{
  "activation": "swiglu",
  "parallel_block": false,
  "decay_fraction": 0.797
}
Each number is 128 + 24 x the weight over its row's rms, rounded and kept within 0 to 255. Layers, rows and columns count from 0. Numbers have three digits each. The size before them is the row's rms in percent of the matrix's.

# layer 5 attention output (transposed), 640x640, rms 0.0402, rows 164-191, columns 320-399
093:102068139098135074184099120121101155131133163121157100129116145130103110148117122202148131134072160130141102124118114121136133105145139164077110140099116093126083124130161100152141096109060193098103113154110147157179120124109083119159109100
088:116139112128136216140165129125177140108126140129118119100131148134122126118145123102123094100138125104141135131140141157088143120118131155131138144118162125126114073138144121094154153149141132163093154200132133117131150129136091098133122172
087:149137120133108063139079134126090116146135173131145101132105148148109124135129079154099115140144144150115119105113104133111161137147122123087144134124138154144151125160130121127106105157111137114124154097100150138126123127155120124158144128
096:132107110108165110092131137076173131127167122154163132125155129135091116061141150183114111146135089130120096152108125123149135109121120091109150131129131147099131169102112146149146127183149119126145122061087111132130174127112144129117148091
083:144123133115096137112128085107123148148130128139139118094124138126158152150150107155121103122121113162125134152114138112143091111117179143054148077124112109125138120108157106179110128114116121148120110123097119153131114149089125111147154140
079:118121165153135166142095129096125113123119133135161116101157113115153142150084107123172135079117169150136144098100117124167102127111168162134158121090141110144106135137125179170135136089121135108120087152132147124148086146107116110102143132
079:098128150157107168166112094123133154097108110096121157093147145136092120137122160133115114080128118121107085168160129169155106171089125147157152123131151132140146119137080114198135126109153131106150128123186120153126126144132118118106151134
087:159162147114136148087122136161134087121122146145117127144159115143079109082132109099117114144162145086090126135109120120124135182140118144152144136105100071135124075163123121097093127114125121096081107138133123079121159163163122097132131159
089:078100139105110082128090165138139118103141097107121120143112127145086127110163155107117152096120113145160086117132129137166138137145115122144110120119129130134112172118084140092145151103107115125082104180116179118130141125137108167088119160
088:165121122096131112100120071137141133152144110148096133139122140154118140122134127140089149144108150132095120138120114107141115086065144149135089103130145103146114145128068138161123115108140114113142102130071107136146145153102133122090152157
094:115107091109138152147201164148107129162138087130157121161135136092089094118159153170120134101098135166138064125161175099138090097144109086123155131155115105112090130124124161130152110144120140147152097150114104163119132126121133154147144128
084:131105112119150057113071101151101161141151142105121133162140110123154129093145147098139153166122102096142114119132099076144149114104115138157090109118098119135112158113122067113153105144098127107134188092111137116134118077123137121115122094
096:111149110123146245120139109134141113132150156122147125129147109137069128092117152141145166143130108120108107145128137092148125094116162164172102086124133113168124122128125134165099135116135183112093116181125116083159135159123114135132133128
091:112131113123114005130092122125146117157167154128121120168145097101124155108119088124092127137132143105124137122110114106122153162105124124115065122118110106129141121091110100132116078107108122085140121031097091118112108106109149112126117112
095:125122138105110059095085112132168165147118128121098152147125117122084115083149126150141143132122087101119113114133101111139140140123144093144141170143121180135133128114110130126156147163138105101143158047106141102099155132107148143133116109
093:127102136138167094081125141128159129144132099104064154111139142106107116134142141161076125129158121141125138120137156129144135144110112116099097135177103159128125156140069147103192135156161122093109124035121124152124130121118127129066147090
087:152089160163105003101071105099118149146121093144102152101117125135127126122122095105144184119123155139124142125122113131108136150131140089042155107151109152098134141162097105127139126119117112084112101075100157108137118128120137100102147147
089:116104142130142233075147132114135137139131146149113155114136132108117138156168109153124148098140121149125112160094134126163096160115156145182099144121101135141163109118112112138106150121134110144152129171186152144161101136128161089155104123
082:100142105136119255168150109142124126146131158112147148151123131145139139121133150150137177140093074078141121103133153111090124124134129123197125088100103153149082113142091094133137117130105106164169132196153140094146126096125165098120115103
084:148088145118139058099115124082105131097149149135099107132120140085136135115094146134143086154157137113156146134121094119131125116149172135060155132132143137095120130136154147108123128159132118088090109071106147141140138130100136172126127123
087:144105146162126092141098127109151124120119133135118126138154129158096114097105107180123133164142122102139121179128102136098148201126134124134156120143097167124158135162115147122112106111103130141124125103158118135163157158136113087138130113
086:103146119104157191128153114150133124147131144129145102143132132157098158107144100111167153141100136122134136125132102135118137155060126159177141118108119090068134121099145114123157106145083142153163120150133122122127137119098116121167139110
089:144128126112096227106160090103129126137098124150097148120125182133115138171162173070138139146123112162148126136135136152093100146117116094179135139156112140148150116165091143121142153129142121154123128170180143148089158164141120123157130166
086:122105126132121141124139141122126084142126171130140117119132140072147114149121149103170134125159135155132137141128130139130110174136144099053133127139077110145128084129134099109109122137136125074110099081126152121126101173126118113147146126
090:109117115128164088114156150110165149116121115115104145157146099093157146127089171139122117139114096134168175131094093128147163144116088074051140153107132140102118127073144138129120168154150155124140112126126145134150105148101170189108127115
093:105132157128143103133063114154122115155103106129137110162137124154111122116115099148127189125099134116110093200113136104156112152092128143152141107150112107137120140120065125143162126079122144120172132113138096083094114134099179117101153123
089:149163122109118223098168146123103085131118098153142108130157088092115170136094100124154140117129128154140099117120127138107104072102141129155122107135149076098152104110136131114097116123179137146147147142127077078138066115122131165161145159
086:146137180158123106143113158146097122130126132114114171108134104153131111133148093143100116101126136169127133078141111147121125112130092099091101145123146150114103145116139154157135146127105142119140124097130145101128097122121151135109089114
# layer 5 attention value, 640x640, rms 0.0415, rows 165-191, columns 320-399
092:141105164139129153143119129124071107140147120136141118167114107100126117143089142161139140150136112151155117150138112100137091134136136119125129104152090148140141162131113126167106108100109086116206083113144128116136143112115178152143129106
090:066119143102126077096115141127140116118114108138107151110161115085127138122135167080165115133125147125129130117114154110132110127118130118134113113109141107085109128110117125157119141107131117130110098097147117092123153116114134154093122150
096:113143169139083107164097125169103151129121164125105100101111148107130123186108107066141137145129141137160156125136145120100108140155129163163113138138129115155137111140146133129128129100111137147087132156131113119154101123157105135132118156
085:123096115131116113114123160127110124138068126120133123163132130118115103117111135095121106086123145088181097125139095152112139150125087125142115156104129134131137112146086146093113142099133111146108139112130122140095111132144153132108111117
080:122109114107154114106138109141119144138116134139112134161077143141105117150176158130076119150149069072108103112149098131088154103143080089119103108110116129143157107155112101047127140140138135123144161145151132162137137126143163125147116115
080:133125096118151127125165181134144105136119168117138101149132124123160122154122093122107135137146120119152161144112092101124160085182118120095129140129121111100127129105120108064115144137118144152101134152080146113136121109121150145107122102
087:094101145150106140175138118092143142118142116134139115106098121106130148150089176150167143143070113166132132132141167154132130105125162124116109149150143146119130156061149166147168136132126121125179127129131141152129094079108108166148112114
089:156156134158154168130146073128105135139124143151135141124134114115138110119111114159138115152133150121145173125127138136081116127098123127124133120156135128126121111126159122174132115156145161116201124117126124141137144150118156099177154097
089:149127119158114127151107166129131142118100155114145130111113126147153112155164144113144108108122127168164127144145140151127152176152129101110174153146112119102108105147191122108144137123121150133099138107170118121120128135152109119144124084
092:127112141189118149116107067113148142112120142123094111099123128164136169121123110104139110148159141079151177144112102151117132162121156146118115118119145156131163120113123082118114152105129128108118137140127134076150125123133127097112117153
086:136163130128107149150116160120169133132129121133129157086141157142115141132132102167153101112114161143095134113102155159107115141143106085127131157130135151106155109129138166187141131113149126136109093152155126153153140155136109121122126147
093:110095134164121113171112135127151154129120131121108123147139166125158120172146102140133124125115134113151116109142129146117119127120133094127125161122132132085145127133136113128123127164156067147174144137143136205119108131153152101134148150
093:133118133134110119140145150137130140095115124103121148084114205146101106138147138104154142127134142157110130113117143158130098122179124113139214134148115155117107142158153116129140149181157134150100155113120152110130155143132132174127109119
096:119166114164129139121128151103092111114152132155162108081143164144157143160105117123138117166113198147147113135104147142106124119156108166111111076148133075143117110144162123147124114123134137162092111139107125148171149114142115116104125137
088:127173121142067110137129091105113157117105152123173119102117158132137144142122079107165146142131117125122132149131090103137114109153141166119155088116135109137144103132187123177135130116092145146137131164130124114145161147139118131140115153
088:124153077083134118134140118135146098125119147107167126131137168108168106159116157138103072134144151141134132145129126125146124102111098159134093127124144104170130115098182138128119139137111140171101181155129110168104137132131137152133126124
089:172153100130108113173136133141123129118121114104154102153113102149130129095107147078130120164115156094144122128160147137120146101155107098101152119113128114125111130130116138108130134147137126134131129101097126134101156103121095175122189161
082:173099133083157134105068140103130126142130066136129128109124118143143125118128121086132100127130150181130128147148093157124112130082155118117116166129115089114143144126165116164122127116171136115090135098122147160126137142139120157135105128
082:123147134141092105130121134181127130144120121124145135162150130158099132131158127133115165105081104123097107143115152138142137130121097143144134127155131097155129118096124147127128129121141139131178123146145111115143104122139105104116133150
087:100123122092138110130102112139127130129133124116151124121106136101153134175106168082126126125104137119107119099126171134140121060127115135101119145129140089162118134086119087164143119151164118111130156135080116102101101121110127188136149136
085:146097144148100138141122123129134125107136117134095142124119126127146094140124169122084109126149110118146117148140155118125127110180130100098135136142137168143094139157105107120086144119141079115095149132125130147138111117134139111119089171
089:112110102148143114161086140148129118144135135133170102144134082114166130088097078189098154130123130098126145126135126100168135097137143196112132111095118105092093110101156117127126121125133122110156121105094133113172090094123164103113144084
085:133143133111149111144114086128136138119142121135119126120119144138129124097114102148110098152065133122104099148132121108121139104180119161182108119152169141137125164141139158156132132136108127150180147124112105144151157085119157146107086080
088:147141152104118121130092070136075130130129142157131123093130140191108095149177094141151140150141129132108082140151174152108102141136139172170102104166135114171127128183114140138113106095115112140118159132144122132107148114149079086131116147
093:179097111134131135134181096122152156100140156094114156125126143124135141130133115101111099128168120133151161077146130151086143101159110103095087177123142136091137124104185111110082125168142110139068124113105132198184114135125050120146090163
090:136126144160147081127136135125138150127114191108123118139112172143138111139166173114104146103140104121125166151130137130151145162152117113129125125112111177121098125144130140131146130138095115131089126160125138163142189135131149099112092129
088:107138083126158131087141111114146146125155142126148131150100161106146146115122146087169166179119140132124141159136124094130145114142165171133160113124121093162147105149111121133118124119120120129113143141119114173131144156129117134163158141
# layer 5 attention query, 640x640, rms 0.0474, rows 192-204, columns 320-399
100:151121138112118093175106125092165165153116176119126074124141154168098141109108070154104157130133094144125151151112131118148133138145131113158098139119126110161111119100130203131114076118110185121107131163069106144125165103163147115148148162
097:093141182152087106142101176113117144182131141120155134159089152116145119133123114172122158106158162167063107116154098115168095117133083173155105153158134131149126104136115113100136090137125116101160150146134121111090146102110153147120132168
095:092154149143103085112133167140108143168123141104151121105100161107180108155114148121124151136146138149067107097172111156103074128092150166168144111142142126131104118144151107152143100139138119136168123098195098103103167159120133137101142118
097:101133100130166159116211146157156139095132086163122146140161128105151138076118149086129113155147167101118108153141115139099106102119133134127182113148113102115129154148129112104116144129134133108159120076153171115117125155151142150117141092
098:170134128062152140142136082095107122067143076107081122155121068160083163136105148130126123146142101074156137130107123103159165157115148077114107145085118070124120124105136161143120145153100122127101145121104132164158123088159107127153116106
093:206152108125114090129059132119130107121107119096149129116115086140109123176114147142124133113118125136155159100113174102154116137143110077144089146116109100130119115120118136156132135117113146128102154139114154158144154108128106104139108115
101:211143123110125145160091153105128143136097114161114132141132090144095149119096076133164089111116152140169179142098137095145121131108095106126119106100124126116135127122137181129114140137077119122111152104107162127119127119120119145134114129
094:153138150133174174140134121123133128095142093125128154138144102128096151130141146086127117142161135096143129086133132078148152160150093120105169147142081103114164126124172109134146189140116100092122112099126149137165100138124124149144149127
098:085101149160113101167133097147115123176133156119138140093113147116130109166138125122134141130136121147150118134149122167103136132178123129160155151135181127134049135116145105113130107133142112139157092133121115093113121109126138142151154145
095:146098092116172140122164116138114149096165115084086147142140089135122140115115142115101155136111134133177183100110086090127157138174116114068154124128105122095132159121173120097109141154086125130138110130118111169137074125151119119144137079
098:136129146061129104124135138128145138088109124088120149111185152109134162137133133157081096111116162126137127133103159099155109128148129116089102134121118126118169083117116157128114139094110116103100152136108136129157101138105105075115122110
093:110078159153137148165088162113108125123160112146110150126072101122121147141111099123139125115162128116123115125129150119163136180119092116124164113154074087124101119100099171158165149172156054122159092095128155127117074086121122153134111110
097:156157100149170167135116146150149131090143135124112113158122082131128131110137141142109125144101109144153152099114092147122132149183132091107134118129145132148111140160153134147116146165108084159128137133091094181150067144136103103152121080
# layer 5 attention key, 640x640, rms 0.0463, rows 192-204, columns 320-399
095:119138142139116130159131157140160147171167138111138114103120121140115111120143126129140166127089110120149090120129135159125087131121119150135158127146142117080168090140149147136164108133132138104149115114113113114144167183088147153130106120
092:120099142127124141134109159133119109094135106179147144135132101129143121098119159116131124145108128116133147094124147095125125156115109101137164150119069138134105140162138126151154171170116141123108148137130163119136104138130147108144135107
091:131132099115156144122130126122107084102119141141107146138179147157142152101147156125108104153108102075119124123079140111144141155163082143102141153167100132144150105147138115102129159113142106138056168155102133125144133140139115117150078153
093:120132128104155162129096160177116099087126151162160145129182126139120142116145116157109106111111139087111118156118153063139166125157142106119140132112084117125109125126165145117115154136145144135093135157098149132129086115144146107134094120
104:092058115132134131127173137149102157136116145100095103121063158109098108141119149129176116131131113142130141119135134128104108154112160140120122132154147132090131159160095109162162093104134137148179064126152078120084109118150152128109144130
095:137126113149124097111150132103156136182099128047090103126115117130140089153147120120106130127153103126127101124198134165119131118144170124096108150139164103103135135147114110132131053138133148149139114135123091175115113148114144144124142133
103:114140137124069130201123148132097140109122115111191114106099148097081095109157110171169140122108122129142132122114090141165121095173134130148145108112145164134153184117156127134077135123141109153143145086121167148127156131142107150122141170
091:086154145095120143110128097176092113083148117175132141136138131116136114130118124148110095117100139095104100104113152100142131134120139100142147124139099144146130155129119126139125183123110082113151148121104144112159103113145143088129096143
094:138129151143105093160138125102152151159133112121137144106127109126143151113145134138108137134155127172157097151135067167159108113114104130111116140130160117146129128141123136137144130181106135129117121104130092149144154104043087134129147139
101:111135127092175133083164112138132098063167135176136173140153132124144149127122142121124093117135146139139144120102134109125159140160116115149148122162080112161106128102124135081109214100113119109076149125137160109161159132124121100113095109
098:099137151093140131133103130159110079098132161190138156105141121130156165097134118170141084124106142124136139100088143083172151135136133144147149153153103104138104132101156124128126192099139120148134168146102154122131139135157091132127108112
096:102124146113128126133171113146083100099160110117125173142120102132110126161190162127102142123166148152156098111118120123154103148137115136143111138108113128164115163098081116098106170136113088125102123111163172126126148083109135151116123134
098:123125156079145190068159148141143156163117118134100165144131130147165180113163105143138103108116110129112139148133113099164111165125078126153148119103145127108141129136119128064148182105074144125103108136125115171137131130108136143140143133